Weights of a small transformer language model: width 64, 155M tokens.
Each number is 128 + 32 x the weight over its row's rms, rounded and kept within 0 to 255. Layers, rows and columns count from 0. The size above them is the row's rms in percent of the matrix's.

# layer 8 MLP down (transposed), 256x64, rms 0.289, rows 113-147, columns 0-63
size [108 103 100 103 112 106 105  95  97 107  98 101  98  94 103 102  87  99  94 107 101  94 102  96 104  98 116 102  90 101  97  95  91 100  95]
[[163 138  74 121 122 161 125 112 141 121 176 106  96 119 157 125 187  93  81  75 150 110 104 103 105 116 141  82 141 117 132  69 127 113 114 124 121 188 112 125 153  74 105 145 119 128  83 134 159 184 134  69 150  62 158 120 159 136 135 115 225 142 131  91]
 [123 128 143 137 195 112 109 121 115  94 113 139 108 166 145  75  57 131 130 150  88  88 123 170 143 108 137 110 154 139 142 123 128 138 125  86 160 157 140 140 123 172 165  67 148 225 154  96 165 188 114 128 102  97  54 105 142 149 172 143 119 175 148 136]
 [155  99 104 154 178 165 143 146 169 101 151 168 167  95 132 136 151 151 113 143 108  80 154 138  87 111 188 167 124 126 126 103 163  94 140 114 125 118 109 158  44  94 124 126 125 148 160 165  72 154 132 216 115 146 134  84 107  92  64  89 157 129 156 115]
 [186 163 115 169 173 183 180 176 103 155 151 163  85 133 132 156 127  81 136  89 155 115 139 110 131  51 176 116 153 127  85 154 135  81 130 147 111 126 118  90 111 122 126 123 161 126  66 124 103  82  86 110  45 154 132 138  99 135  97  87 125 112 106 145]
 [132 132  90 173 117 105 141 160 130 152 168  88  94  76 103 229 132 165 139 104 128 165 105 108 147 171 133 111 118 116 144 142  93 158 130 124  94 159 117 124  93 108 114  81  82  99  59 157 198 117 134 127 160 127 148 161 153 146 124  75 126 171 124  65]
 [157 120  92  77 133 157  85 100 156  63  73 143 155 120 164 198 126 143  93 102  64  82  83 152 121  95 124 132 171 111 134 118 157 109 123 121 181  87 125 181 150  81 131 134 153  92 142 128 121 163 135 136  65 117 117 131 133 172  76 164 127 127 165  89]
 [104 174 152 112 125 139 100 160 151 144 141 108 151  93 134 145  90  68 186 111 133 108 156 104 145 157 123 160 130 184 136  57 135  64  65 106 127 222 161 144  88 163 123 129 134  99  94  87 102 108 132  89 189 159 104  99 121 149 121 119 100 128 113 130]
 [150 101  96 106 137  68 127 100 159 103 145 153 166 102 158 111 159 113 181 189 126  87 114 144 168  96 126 177 130 139  50  97 129  88 158 130 108 108 122 146  88 109 101 104  89 125 152 162 182 161 114 120  95 124 145 108  88 184  94  71 149 114  99 188]
 [109 136 101  90 180 111 149 141 162 188 192 161  90 113 169 204 139 156 137 100 115 122 109 156 141 209 156 136 139 175 146  62 157 102 142  99 132 101 151 183 172 123 140 108 122 130 102 150 129  98 119 152 153 129 134  88 189 161 148 119 136 132 140  74]
 [ 70 138 151  96 116 125 158  94  95 212 103 152 149 199 139  83 128 167 136 176 135 184 160 134 101 104 142 139 141  65 105 160 116 133 149 168  75 144 176 145 108 107 130 136  97  82 108  99 106 114 156 102  78 114 133  82 104 106 130 150 180 100 132 158]
 [167 147 128 158  90  68  65 131  91 128 189 141 198 151 138 148 105 135 109  94  73  95 100 165 140 159 119 133 158 129 151 163  83 134 112  72  76 175 118  99 104  86 143 142  91 133 140 122  95 144  90 172 106 121 100  90 102 164 121  90 155 110  96  90]
 [136 115  90 115 126  97 108 131 123  93 173 162 154 158 159  65 116 146 112  89 137  59 137 178 157 104 136 114 116 110  87 145 142 117 167 102 152 143 140 101 161 122 116  67 164 170 190 124  84  75 181 167 107 105 123 102 171 152  68 111  68 140 140 108]
 [ 69 167  71  87 144 164 166 137 143 167 150  80 111 158 142  85  88 146  92 133 131 127 112 129 146 204 149 145 136 163  89 144 131 126 155  85  69 149 111 148 168  59 111  94 157 170 183 109 112 123 115 158 108 107 128 174 177  83 111 121 114 148 115 106]
 [152 104 131 114 107 152 158 145 140 135 164  87 135 117 111  23 139  74 138 167 106 160 114 124  39 173 167 122 133 124  83 150 148 131 127 121  89 117  91 127 115 117 126 187  88 101 168 167  35 141 102 147 124 118 134 119 151 131 131  76 153 120 116 121]
 [107 151 115 161 147 125 143 145 147 174 147 201 165 138 153  66 103 116  99  70 137 158  96 102 142 149 121 166 147  88 169 115 133  99  97  56  69 141 153 150 134 196 157  87 122 108 166 103 129 133 174  88 157 133 124 140 129 178 141 171 126  88 108 171]
 [126 102  90 114  92 114 132 134 132 114 118 135 128 122 139 128 139 108  89 106 154 124  97 136 150 100  94 119  89  68 116 125 123 149 159 137 124  69 150 143 147 122 159 155 167 142 171 170  88 198 159 163  99 159 169 135 158  46 118 124 168  41  46 143]
 [125 124 130 160 108 123 157  84 216 155  82 163 136 106 152 177 139 142  98 113  86 158 114 114  82 128 167 172 155 103  52 171 135 118 176 151 104  97 152 149 122  94 151 181 112  87 106 143 113 146 172 140 129 112  60 138 158 145 170 181 121 113 153 128]
 [143  87 188  79 140 160 134 126 148 110 133 125 201  95 162  72 143 131 113  82 129 169  62 140 118 135  90 175 171 136  79 183 116  93 135 107 157  65 126 109 134 115 116 156  95 178 130 107 164 137 136  97 130 114 174 112  99 165  88 134 108  83 127 166]
 [146  90 126 132  73 137 114 119 106 136 121 117  97  71 152  46  92 156 123 114 129 140  82 123 149 137 108 120 136 142 193 186 151 181 129 110  88 114  35 148  90 121 179  68 128 154 134 112 121 105 139  80 145 126 161 103 142 105 125 120 107 167 188 144]
 [113 146 121 122 130 103 177 120 142 112  84 116 111  93 125 136 118 141 122 130  81 190  77  99 128 121 141 188 189 127 138  48 119  85 151 161 117  71 125 172 148 162 103 114 150 105 157 125 130 148 152 148 126 179 128  89 129 198  60  70 160  94 116 125]
 [166 141 136 159  88 108 186 124 125  47 104 155 106 123 158 164 127 138  83 121  99 109 110  89 182 129 198 145 107 120 130 169  68 160 130 167 166 114  97 114 119 133 126 148 123 163  85 136 161 134  84 151 105 109 126 140 124 132 183 139 192 116  50 154]
 [156 115 118  82 168 110 106 157 111 118  96 104 103 163  99  64 157 121 135 182 129 173 108  50  80 189 118 111  87 123 137 189 133 149 133 149 156 134 108 139 103 115 108  80 157 103 180 128 129  92  87 144 150 134 127  67 167  90 156 135 109 150  67 144]
 [148 163 139 121 200  77 108  99 162 186 154 131 147 126 150 151  74 127  63 126  92 165 146 142 121 141 170 116 125 127 110 112 146 128 157 162 150 129 107 134  93  63 168 131 126 100 148 167  72 145 162 154  87 168 100 115 138 134 118 157  74 120 138 219]
 [ 66 167  99 130  97  86 124  78 143 104 144 103 130 116 126 118 118 119 121  50 132 168 145  95 179 132  97 134 158 139 157  66 147 129 152 145 155 117 143 167  72  97 106 126 213 117 137 109 142 142 111 160 128  72  87 167 140 156  90 143  77  91  78 140]
 [138 100  94  91 128 100 109  92 106 173 114  84 113 137 135 186 165 133 100  64 123  96  96 111 176  97  93 113 107 123 135 137  98  96  74  89 118  87 141 107 112 146  97 134  95 110 132 113 116 183 175  94 131 133 174 150 102  83 102  42 131  71  88 149]
 [160 100  73 183 172 121 167 142 179 166 165 162 135 139 103 166 154 166 146 142  88 125 125  87 110 134 149 150 147 153 101 111 123  91 160  86 123 137 163 173 128 190  64 128 185 118 181 138 128 146 142 156 168 100 191 129 115 153  70 103 135  98  97 132]
 [119 114 134 128 149 173 124 132 132 172 143 134 112 107 134 152 111  79 130 128 151 152 107 158 122  85 142  85 124 146 170 103 165 117 135 122  80 146 112 135 102  51  98 110  88 147 159 108 102 179 219 118 161 116 167 137  77 123 187 164 190 179 136 184]
 [131 163 163 153 110 123 145  87 183 188 132 101  98 118 130 187 162 169 118  68 121 121  92 139 121  59 198 137 146 144 152 143 126 144 165  62  97 123 120 121 104 135 150 157  48 100  91 172 115  98 110 171 144 109 127 102  99 128 132 152  73 147 142 140]
 [166 138 152 102 161  96  69 154  77 132 128 116  90 116 140 229 123 151 178 132  82 144 175 187  83 156  72 155 144 141 156 122 173  62 125 131 138 182 103 133 136 109 142  87 111  81 124 148  83 103  93 111 108 131 141 115 113 112 110 141 151 150 109 112]
 [ 79 184 124  76 137 117 122 115 117  56 124  71 126 142 137  48  96 172  99 153 101 166 129 140 162  99 139 191  90 155  81 124 139 135 118 124 118 108  99 139 158 104 113 107 157 145  90 152  94 133 154 128  59 106 155 132 197 125 115 114  75 107 120 157]
 [181  84 111 145 169 147 145  80 205 101 114 135 128 129 152 122 151 140 174 161 157 102 137 179  73 102 126  83 150 168 126 186 138 190  83 109  98 175 112 140  82 172 147 114 115 158  96 159 107 196 142 149 116 118 156  84 112 106 104 127 105 148 139 139]
 [115 125  63 141 147  91  71  84 146 137  99  99 139 159 158 140  61  83 196  71 141 142 131 169 106 154 155 141  85 113  85 119 145 180  95 155 128 109 171 185 118 180 123 132 116 104  71 133 156 194 110 140 127 150 150 125 104 121 104  90 111 119 105 120]
 [131 125 174 201 174 166 119 104 147 114 116 129 122 107 163 134 123 137 112 156  74 171  76 134 134  95 176 116 103 155  88 157 144 101 130 112 174  92 113 175 121  99 200 120 125 156  73 125 138  81 192 149 160 204 118 154 152  98 116 137  92 103 152 132]
 [166 120 143 129  74 169  83 152 175 115 110 134 113 140 140 136 134 168 166 139 120 107 188 105 132  87  61 156 154 142 134 125 100 141 175 101 129 182 139  81 128 168 109  76  98  95 128  77  79 100  45 170 104 164 116 174 134 111 147 146 140 131 163 153]
 [145 171  69  91 110 129 151 142 133 146 194 128 167 157  89 103 194 122 149 177 131 123 134 166 137 151 132 120 124 103 160 174  75 140  87 125 161 153 107  92 155 100 138 144 106 177 119 151 125  90 139  67 179 175  86 114 169 191 175 122 150 148 128  96]]
# layer 8 MLP gate, 256x64, rms 0.454, rows 114-148, columns 0-63
size [101 100  96  95  98  96  95  99 104  92  99 102 100  98  95  83 105 101  98  95 104  90 102 100  93 104 101  99  95  92 106  95  92  96 103]
[[161 205  98 100  61 152 147 106 136 135 130  83 136  53 122 159 112  75 148 116 193 129 142  97  91 185 125 171 138 146 141 106 157 181 135 116 151 162  81 110  86 138 162 103 135  85  80 131 128 144 118 101 156 159 100  94  94  90 149 171 126 129 134 129]
 [129 101  64 144 124 153 122  68 110 103 120 130  98  56  99 129 141 123 174 116 107  99 148 129 162 172 157 184 120 108 142 114 165  92  94 136 168 159 146 127 144 146 130 128  42 137 109 128 141  94 143  60 112 105 199  69 150 139  95 154  98 172 114 110]
 [104 119 122 122 131 134 140 111 121 195 158 147 122 174 135  83 123 146 110  97 166 150  54 158 146 210 146 162 162  81 150  68 129 110  98 193 157 159 130  94 170 141 140 105 112 160 135  99 122 166 113 121 188 123 121 180 133 140  83 148 146 110 188 108]
 [ 88 143 116 147 146 113 151 128 117 124 139 168 145  84 152 163 139 176 116 148 110 145 132  95 158 120 136 101 148 110 142  85 189 162 174 173 161 181 108  70 150 118 121  95 176 119  93 107 147  95 133  47  65 132 144 127 125 142 130 151 136 179 206  76]
 [102  95  94 169 151 179 165  94 164 164 152 109 120 112  93  87 161  81 174 127 102 129 116 124 130 132 189 107 105 133 178  96 118 144 169 117 162 142 167 126 134 102 142 147 135  59 180 169  50 111  88  99  91 126 132 177 100 147 153  69 144 105 118 123]
 [116 104 102 164 117 101 159 142 148  97 180  88  96  89 104 148  96 119  76  91 141 174 147  63 153 128 125 118 158 100 134  99 137 145 124 180 185 172 127  71 158 100 183 141 148 145  89 136 152 184  71 119 117 116 158 138 132 180 186 152 138 141 133  79]
 [128 140 156  75 131 100 154  88 156 195  55 167 107  80 179  83 145 101 141 119 116 128 142 152 156 114 123 133 157 115  89 151  88 115 143 140 145  51 144 171 142 129 140 182 108 128 122 151 153 155 172  61  82 125 135 104 119 106  89 117 118 109 198 135]
 [114 192 113 145 162 136  99 152 158 140 148 192 103 190 112 106 154 180 154 139 128 111 189 119 142 102 128  95 143  91  84 169  87 169 166  94 146 140 107 171 162 115  90 131 113 116 164 129 109 177 107  92 152 137 131 166 153 125 115 150 144  37  90 159]
 [104 140 125 140 112 164 150 140 162  96 122 129 130 132  98  86 113 104 132 124 105 156 136 165 139 131  67 118 130 141 125 142 129 158 136 139 171 108 169 126 171  65  87  96  69 230 163 169 132 199 125 102 114 206 172 145 134 133 162 160  87 127 158 143]
 [155 102  70 125 160 111 127 117 192 156 153 143 106 157 135 163 122 160 178 193 143 155 151  66 132 115 124 117 128 138 102  71 167 161  94 151 139 116 124 150 140 183 104 137  84  91 108  39 195 148 156 133 165 148 148 104 111 150 110 146 144 143 178 142]
 [106 121 106 109 120  84 151 144  69  95  94 108 126 145 131 175 160 118 103  43 153 105 112 119 112 139 145 167 118 154 202 223 131 159  88 101 115 130 150 116 144  94 118  98 135 124 106 104 160 163  47 128 135 179 101 148 143 139 133 123  65 151 130 125]
 [ 79 115  99  94 137 117 170  84  97  60  90  92 137 132 109 163 142  98 135 110 122 139 142 104 148 144  88  76 138  59 163 123 116 120 187  82 144 142 138 144  92  94 166 108 104 158 183 188 111 102 143 158 107 181 140  42 111 121 146 116 131 148 114 142]
 [ 76 130  86 143 121 141  79 122  89 130  68 171 105 149 117 152  93 181 120 122 154  99 171  91 114  81 130 103 112 172 163 109 170  53  72 162 170 108 142 131 134 136 119 138 126  76 187 102 126 125 188 107 103 141 167  80 159 112 127 121 157 102 137  90]
 [135 136 127 152 135  92 150 135 104 108 190 137  96 134  84 120 121  85 123  90 128 150 108 123 121 114 145 136 156 118 109 105 153 158  77 167 160 159 136 147 149 124 112 160  79  74  85 115 189 172  93  94 150  94 155  89 157  87  51  86  67 200 142 119]
 [142 175 150 150 131  81  51 123 139 151 127  54  86 154  69 168 130 115 164 137 100  91 164 130 143  83 143 158  86 156 146 151 134 156 133  81 160 166 113 108 166 113  94 156  77 112 158  88 182 160 135  83 110 146 118 116 103 130 103 138  96 146 180 162]
 [136 144 118 101 162 145 144 101  99 175 131 105 122  95 137 122 147 169 156 119 106 180 126 127  97  85 134 172 164  89 170 171  86 172 136 133 116 164 173  94 117 125 212 171 135  98 128  58 122  64 100  98 133 117 121 187 171 121 142  88  86  91 130 137]
 [117 138  83 136 179 121 123  67 127 106 167 138 146 169 144 113  97 148 146 143 143 131 139  85 152  95 106 194 169 119  51 130  88 164  89 173  83  89 164 100 153  76 117 179  66 149 108 110 149 160 126 156 165 121 133 115  63 157 123 141 117  93 139 141]
 [158 103 128 192 143 150 152 191 164 127 118  84 169  83 156 100 192 181 168  80 127  74 162 156 149 196 142 102 120 107 113 152 154 138 137 174  99 163 156 165 142 126 109 140 121  77 100  63 140 169 112 117 166 128  97 149 127 156 122 133 146 156 125 104]
 [123 150 113 114 146 145 112 161 147 149 149  43 131 137 122  78 139 140 140  78 164 149 176 109  93  83 109  88  77  82  67 105 184 161 108 126  91 145 137  73  89 102 113 134 111 143 140 149  90 106  88 136  76 114  80 129 149 124 133 161 103  64  84 149]
 [110 115  63 187 158  99 147 130 105 134 139  96 106 143 161 107 105 118 131 123 190 112 142  92 116  59 161 182  88 125 144 197 173 107 103 131 134 128 137 168 112 132  98 105  88  93 174 142 148 173 123 140  69  57 124 138 107 164 184 137 110 124  99 151]
 [153 129 119 143 142 121  71 184 139  87 113 111  96 153 103 125 166 207 151 124 138  69 109  95 101  69 124 107 152 130 112  89  91 115 156  97 123  88 103 108 102  78  95 117 167 104 119  64 101 129  99 122  92 156 106 176 167 100 136 153 118  54 116 165]
 [ 47 168 101 132 124 144 144 167 203 127 118 115 115  96 108 139 141 134  98 116 169 161  77  79 102 134 173 105 182 153 128 112 150 130 108 176 155 146 169 132 151 156 162 143 138 170 126 147 115 114  86 125 180 131 142 172  91 110 101 172 172 129 141  46]
 [ 26 108 172 154 108 158 165 165  85 162 133 169 101 112 121 160 117  65 159 114 122 102 114 125 129 101 121 134 183 121 131 152 142 174 129  94 112 110 125  83 137 126 105 166  55 122  82 147  88 140 126  89 146 145  84 102 166  77  97 175 140 146 115 151]
 [149  66 134 147 174  93 139  82  83 134 199 113 173 131 147 130 171 150 178 124 157 140 168 173  95 145 129 164 146 105 170 109 107 104 162 204 121 148 125 145 132  77 151 178  88 123  94  83  87 111 146 150 185 174 115 104 126 144 134 162 125 125 135 156]
 [159 112 124 116  89 134 112  98 131  48 135 111 156 122 183 151 127 130 110 116 126  97 188 111 152 102 144 122  93  71  92 109 122 148 106 144 116 138  78  96  99 152 128 171 158 103  82  93 147 114 140 103 128 106  44  64  55 132 152 174 161 136  81 136]
 [152 159 144 137 123 167 176 234 122  98 149 144 121 144 142 121  60 114  82 135 136 158 139 125  63 110  83 151 153 100 150 129 180 109  68 143 116 130 120  84 111  85  55 140 141 170 167 107 116 143 167  85 141 150 136 137 116 147 127 151 156 121 127 179]
 [139 104 139 151 174 123 125 161  92 135 129 158 152 127  87 130 103  45 145 136 169 111 133 175  90 156  87  99 116 120  80  83 112 117 120 149 112 158 145 140 120 112  73 152 163 201 134 121 103 133 171 114  85 123 131  98  85  65 114 134 187 105  56  91]
 [ 77 110 133 142 127 119 100 147  90 128  49 169 165 165 112 141  85 152 152 136 206 106 158 133  44 152 160 130 107 120 101 164 121 131  97 110 147 154 124 131 131 124 163 100 114 103  70 119 166 125 121 109 141  52 116 166 161  67  93 153 154 161 108 134]
 [120 128 157 117 125  67 150  92  98 122  81  85 139 169 183  91 194 136 127 143 118  86 115 120 141 203  98 177  96 169 107 104 152 139 111 113 122 113  97  82 120  87 124 131 142 166  88 141 125  87  93 142 108 167 149  89 160  96 106 193  94  75 151 149]
 [122 110  93 108  73 172 198 130 102 120 147 115 145 104 103  87 123 165  83 132 167  86 109 142 157 139 126  90  85 107 155 105 153 168 126 114 119  83  64 103 124 148  83 128 157  73 107 141 173 121 158 137  90 184 168 141 116 124 218  97 147 140 126 157]
 [ 76 134 117 193 119  34 138 162 122 187 121 115 153 147 110  91 120  90 173 112 137 111 161 132 127 150 200 145 153 146  53 111 173 164 140 141 154 103 122 106 130 100 176 153 131 122 102 154 145  75 140 113 203 165 129  84 126 112 141 113 125 113 138 137]
 [ 91 150 110 124 137 138  65 122  95 163 156 164 178 171 108 106 117 124 135 163 179 121 164 126 122 149  69  86 183 109 153 114  98 138 112 146 157  71 108  96 113  79 102 174  32  81 137 133 163 176  96 145 129 156 166 116 149 140 158 113 149 105 106 126]
 [188 113 130 136 149 132 115  71  83  57 137 123 127 185 108 118 107 159  59 126 119 105 141 101 150 168 163 168  92 171 137 173 158 125 152 130 141 148  58 186 115 136 106 138 132  78 100 167 100 116 110 140 178 153  90 169 103 176 140 154 127 102 161 120]
 [149 129 168 213 136 135 116 190 139  99  92 127 105 165 117 106 111 172  96 112 176 125 137 126 100 133 112 120  88 171 156 118 115  65  91 145  92 102 149 137 139 207 114 155  74 151 128 129  64 146 125  83 116 156 107 151 107 128 100 121 127  49 149 102]
 [ 65 101  61 140 125 145 152  97 141  65 155 126  90 118 129 154 113 122 144  89 172 169 133 107 136 154 108 110 174  58 196 108  84 120 103 135 134 100 185 102  95 136  82  74  94  80  85 125 124 111 112 110 172 104 116 138 120 134 110  80 107 108 132 169]]
# layer 8 MLP up, 256x64, rms 0.424, rows 114-148, columns 0-63
size [101  96  99 103 103 107 100 101 106  95  98  95  92  99  99  94 106  94 103  99 104 100 102 105  97 111 100  94  98 101  94  91  99 100 102]
[[119 100 173 121  89 157 166 109 119 197 142 111 133 164 186 103 109 106 155 113 113 103 112 139 192 143 157  75 144 179 119 103 144 169 118  93 173 122 160 160 158 153 117 139 113 148 170 151  99  73  70 104 134  99 151 148  64 178 134 161 169 150 157  99]
 [109 126 136  99 109 118 132 133 118 137 133 113 146 165 131 131  79 146 103 101 111 181 129  98 178 148 113 147  57 128 156 136  90 133 131 121 117  68  78 145 152 100 124 119 113 142 112  91  81 123 129  60 118 180  85 204  99 200 200 168  98 123 160 105]
 [183  95 106 119 138 126 160 122 149 106 100 172 127 132 188  91 150 176 126 150  77 116 153 117  87 116 111 158 116 156 106 116  87 111  89  82 129 118 146 208 117  89  92 118 202 128 141 171 132  69  92  95 124 152 102  96  79  68 145 127 144 136 130 170]
 [179 161  80 144 117 137  82  99 154  96 187 103 152 161 134  97 119 110 183  79 136 135  99 188 121 157 119 125 102 118 121  93 120 166 164 131 108 149 108 153  76 111  99  88  83 100  58 171 173 161 115 132 118  72 118 109 135 173  97  77 145 165 138 112]
 [138 193  98 158 162  71 138  96  91  98 109 164 105 146 116 165 101 146 126 133  49 112 123 134 128 137 125  87 133 172 140  96 106 142 173 109 107 142 124 133  94 180 132  89 115 121 137 150 137  67 170  96 176 140 107 136 154 198  76  69 135  83 152  93]
 [147 143  97 168 112 135 148 139 122 103 141  85 144 100 113 135  79 184 129  69 124 175 143 138 142  61 184 149 133 156 184 164 138  89  48 170 121 144 120  76 180 130 118 112 134 169 198 101 143  88 101 121 115 108 113 174 104 128 124 101 129 138 176 119]
 [ 95 169 202 138 113 119 149 124 160 120 108 135 137 186 159 134 104 116 124  81  99 148 115  53 177 134 158 131 159  65 122 169 121 110 166  93 154 138 162 144 189 125 207 141 131 165 117 129 130 139 168 119 101 111 137 117 157  58 112 166  97 128 112  86]
 [112 115 152 175  99 103  61 128 113 161 160 141 156 147  89 117 147 102 117  91  92 130  63 113 118 168 181  92 141 142 168 111 108 173 117 167 148  68  78  97 119 185 155 111 125 144 163 105 171  71 101 125 165 155  96  81 133  82 130 143  82  94 113 123]
 [ 96 169  94 102 162 137 102  83 113 169 151 132  96 162 157 142 171 108 126 145 152  97 118 113 101 117 138 185 139  87  98 203 123  96 145 159  57 166 134 170 163 138 127 148 112 150 101 113 109  98 128 163  78 124 120 175 148  90 169  79 106 199 129 171]
 [112 139 157 141 143  82 118 103 136 183 104  83 160 127 120 138 123 146 166 156 125 110 100  93 164  99  83  47 124 176  66  84 161 101 123 136 141 115 194 115 149 163 124 211 155  94 125  68 113 127 154 124 101  88 169 102 118 111 158 107 107 122 116 170]
 [114 135  96  76 168 195 142  94 121 130  92 137 127 126 157 162 159 118 212 176 142 101 126 129  90  90 112  96 146 164 200 100 132  94 163 143 136 120 134 146  89 102 109  75 147 138 104 141 140 104  77  91  93  84 163  91 116 152 141 145 129 192  81 120]
 [134 107 157 146  99 115 134  94 188 114 128 128 143 164  99 138 126 109 115  98 109  59  34 145 133 159 102 155 140 113 109 118 107 199 124  72 154 143 124 138 141  65 144 137 157 124 185 159 174  83 122 105 127  64 133 127  68 112 130 129 119  72  90 127]
 [128 105 114 137 140 148  95 144  83 153 138 106 125 113  81 152  71 106 135 108 120  66 148 165 139 117 188  80 154 144 170  50  96  91 150 122 122 107 175 107 109 160 125  63 137 142  98  93 131  97  98  89 137 149  90 123 132  88 162 118  85  56  96  89]
 [114 104 143 151 106 138 117 108 160  75 219 162 127 135 120 108 119  77 134 116 146 200  96  70  99  90 127 191 158 100 126  98 149 117 107 107 106 125 147  81 120  83 139 110  91 148 108 115 154 157 146 104 149 154 103 170  96 112  89 177  89 185 173 121]
 [147 113 138 130 114  72  81 142 168 121 128 132 124 123 155 113 149  90 107  97 180  74  83 104 131 139 158 127  89 112 120  52 100 110 131 108 128  67  75  38 103 146 143 119 110 139  63 155 111  87 103 109 102  90 149 162 101 104 165  97 131  95 127  82]
 [142 101 142 123 131 127  79 135 138  91 119  94 175  63  86  81 108 107 153 138 151 122 169 151 145 150  98  95  91 119 138  65 100 169 144 141 164 108  65  84  86 119 131 107  92 167 167 187 132 113  78 106  63 150 104  77 156 163 145 107 138 135  88 122]
 [156 236 135 175 127 140  87  75 144  83 115  82  93 146 107 128 102 124  80 111 165 117 164 107 134 106  91 107 171 124 143 101 136 145  58 124  99  91 129 182 129  99 149  94 110 106 100 150  90 127 121 124 117 104 112 126 134 109 136 193 119 186 159  91]
 [ 97 113 149 122 130  82 106 154 140 133 144  50 144  92 168 124 167 226 154 151 155 164 152 115 148 127 103 122 119  92 171 144 158 102 115  73 167  71 117 122 115  63 147 134  89 102 158 126 115 142 113 149 171 108 118 183 142 111 135 159 162 164 117  70]
 [ 88  89 139 131 156 150  96 161 102 160 197 166 131 152 116 126  73 149 118 100  62 128 117 175  90 159 165 110 122  74  81 129 109 148  95 107 133 141 134 115 153 128 149 146  96 166 195 154 148 137 104 105 111 161 127 120 100 139 127  95  88 145 200  51]
 [ 68 116 215 110  68 149 120 137 143 133 122  99  87 129 141  44 138  99 127  68  97 177 136  61 192 144 135 123 101 114  78 134 135 130 176 108 155 134  87 111 135 115 131 124 140 113 126 167 102 135 141 132 114 155  74 132 184 117 132 103  98 139 156 161]
 [101 171  83 126 119 112 151  95 139 143 153 213 160 141 126 160 183 121 134  93 134  76 104 185 140 109 129 129 129  98 166  80 166 170 139 169  67 138 173 140 154 145 138 161 107 168 148 111 146 148 105  64 130 163 129 125 119 191 124  98 171 126  74 120]
 [148 119 126 107 150  80 170 179 134 126 169 115  88 108 136 120  44 152 111 184 188 130 144 111 125 142 170 137  96 190 113 111 148  95 110 124 176 102 100 218 127 101 113 129 127 142  91 150 170 111 135 146 119 170 122 142 142 120  96 134  72  73 116 172]
 [192  80 128  79 185 123 109 154 136 135 113 140 113 144 160 118 114 181  98 164 108 121 112 144 119  88 191 128 118 103 138 106 105 164  82 138  51 129 122 133  72 196  98 145  98 114 135 113  60 125 160 130 115 164 179 127 147 168 164  94 114 158 143  91]
 [146 158 105 138 122 118 119 129 145 123 150  98  77  97 115 124  70 132 215 177 118 187 140 163 119  72 114  93 178 140 123 101 143  96 182  84 101 120  89 140 160  94 165 118 122 165 135 108 142  46 119 133 116 206 117 158 107 155 139 119 159 155 118 124]
 [147 113 128  80 122 157 121 161 117  61  70 141 148 113 131 135 104  98 116 153 148 118 128 193 134 124 143 122  88  99  79 104 129 162 110 169  82 122 124  87 128 120 119 100 131 163   6 163 181 140 110  86 107 167 125 162 109  89 135 126 100 108 102 170]
 [130 144  85 138  93 108 123 149 171  67 122 143 139 149 139 166 170 181 121 137  97  95 169 106 168 163 134 120 193 154 169 132 103 110  47  56 161 133 116 178  95 101 105 110 114 153 167  84 130 169 104 101 120 188 141 170 148 102 100 155 130 112 145 130]
 [170 115 108 107  94 196 117 144 113  95 155 119 118 128 122 137  76  97 168  90 150 184 171 115 145 131 123 173 130  76 114 103 131 125 117  84 222 104  80 149 143 162 171 153 146 137 192 122  94 153 131 143 122 167 123 192 124 129 149  90 112 180 120 154]
 [130 121 143 196  72 151 121 109 115 145 116  38 111 145 123  95 172 114 153 111 114  93  95  97 104  94  91 117 209 144  71 136 144 171 130  93 100  88 111 142 141 122  98 102 126 108 114 148  60 159 163 165 111 146 156 128 167  90 102 102 111  80 151 140]
 [121 139  97 144 140 158 129  89 150 141 147 166 146 173  98 172 124 130 162 120 177 110 189 167  92  90 169 116 139 160 166  99 179 111 100 107 165 128 112 200 180  99  90 106 102 150 139 106 102 150  89  70 150 115 108  74 145 116 195 149 127 150 173 100]
 [101  99 160 110 136 116 140  58  63 144 129 136 140 101 165 114 122 161  81 132 144 148 129 145  93 120 130  95 183 111 101  73 106 136 169 137 145 126 159 100 172 142 123 171 124 147 110 162 106  91 140 174 123  96 151 128  39 217 100  98  82 123 113 161]
 [110 158 112 139  93 178 211 110  79 142 147 152 110 134 140 149 134 182 170 149 174 125  90 133 134 115 161  89  99 114 167 162  66 113 145 117 110 145  99  99 187 197 136  71 118 131 152 117  91 100 161 102 117  59 143 144 103 144 161 156 143  99 115  98]
 [147 143 122 104 166 126 144  86 165 109 130  83 127 163 143  97 122 208 169 163 152 151 218  75 202  91 143 138 129 137  86 100 108 132  90 154  95 116  96 156 148 109 131 136  91  86 131 145 120 152  61 108 145 138 168 145 109 183 116 103 134 100 154 121]
 [124 145 128 144 102 164 164 168 166 157 111  71 178  93 151 122 115 178 183 153 124 164 136 145 166 101 118  96 174 157  97  98 121 156 154 112  91 165 148  55  90 108  96 111 121 107 147 137 207 158  97  82 157  68 125 129 158 102 129  95 167 101 128 125]
 [193  83 156 188 157  42 119  80 148 111 117 137 121  88 120 116 131 126 151  81 144 160 108 166 161 132 156 157  90 181 110 191 120 126 121 127 172  83 110 155  74 145 104  83 127  95 172 187 143 149 127 153 112 157 126 143 113 109 108 112 158  99  92 120]
 [129 103 180 170  55 128  67 163 134 136 144 124 124 144 122 104  68 103 128 107 142 140 156 145 123  97  73 157 193 155 118 140 148 131 166 120 111  66 137 148 131 152 166 157 157 198 131  72 154 127  94 105 120 162 165 117  98 112 187 177 126  88 116 102]]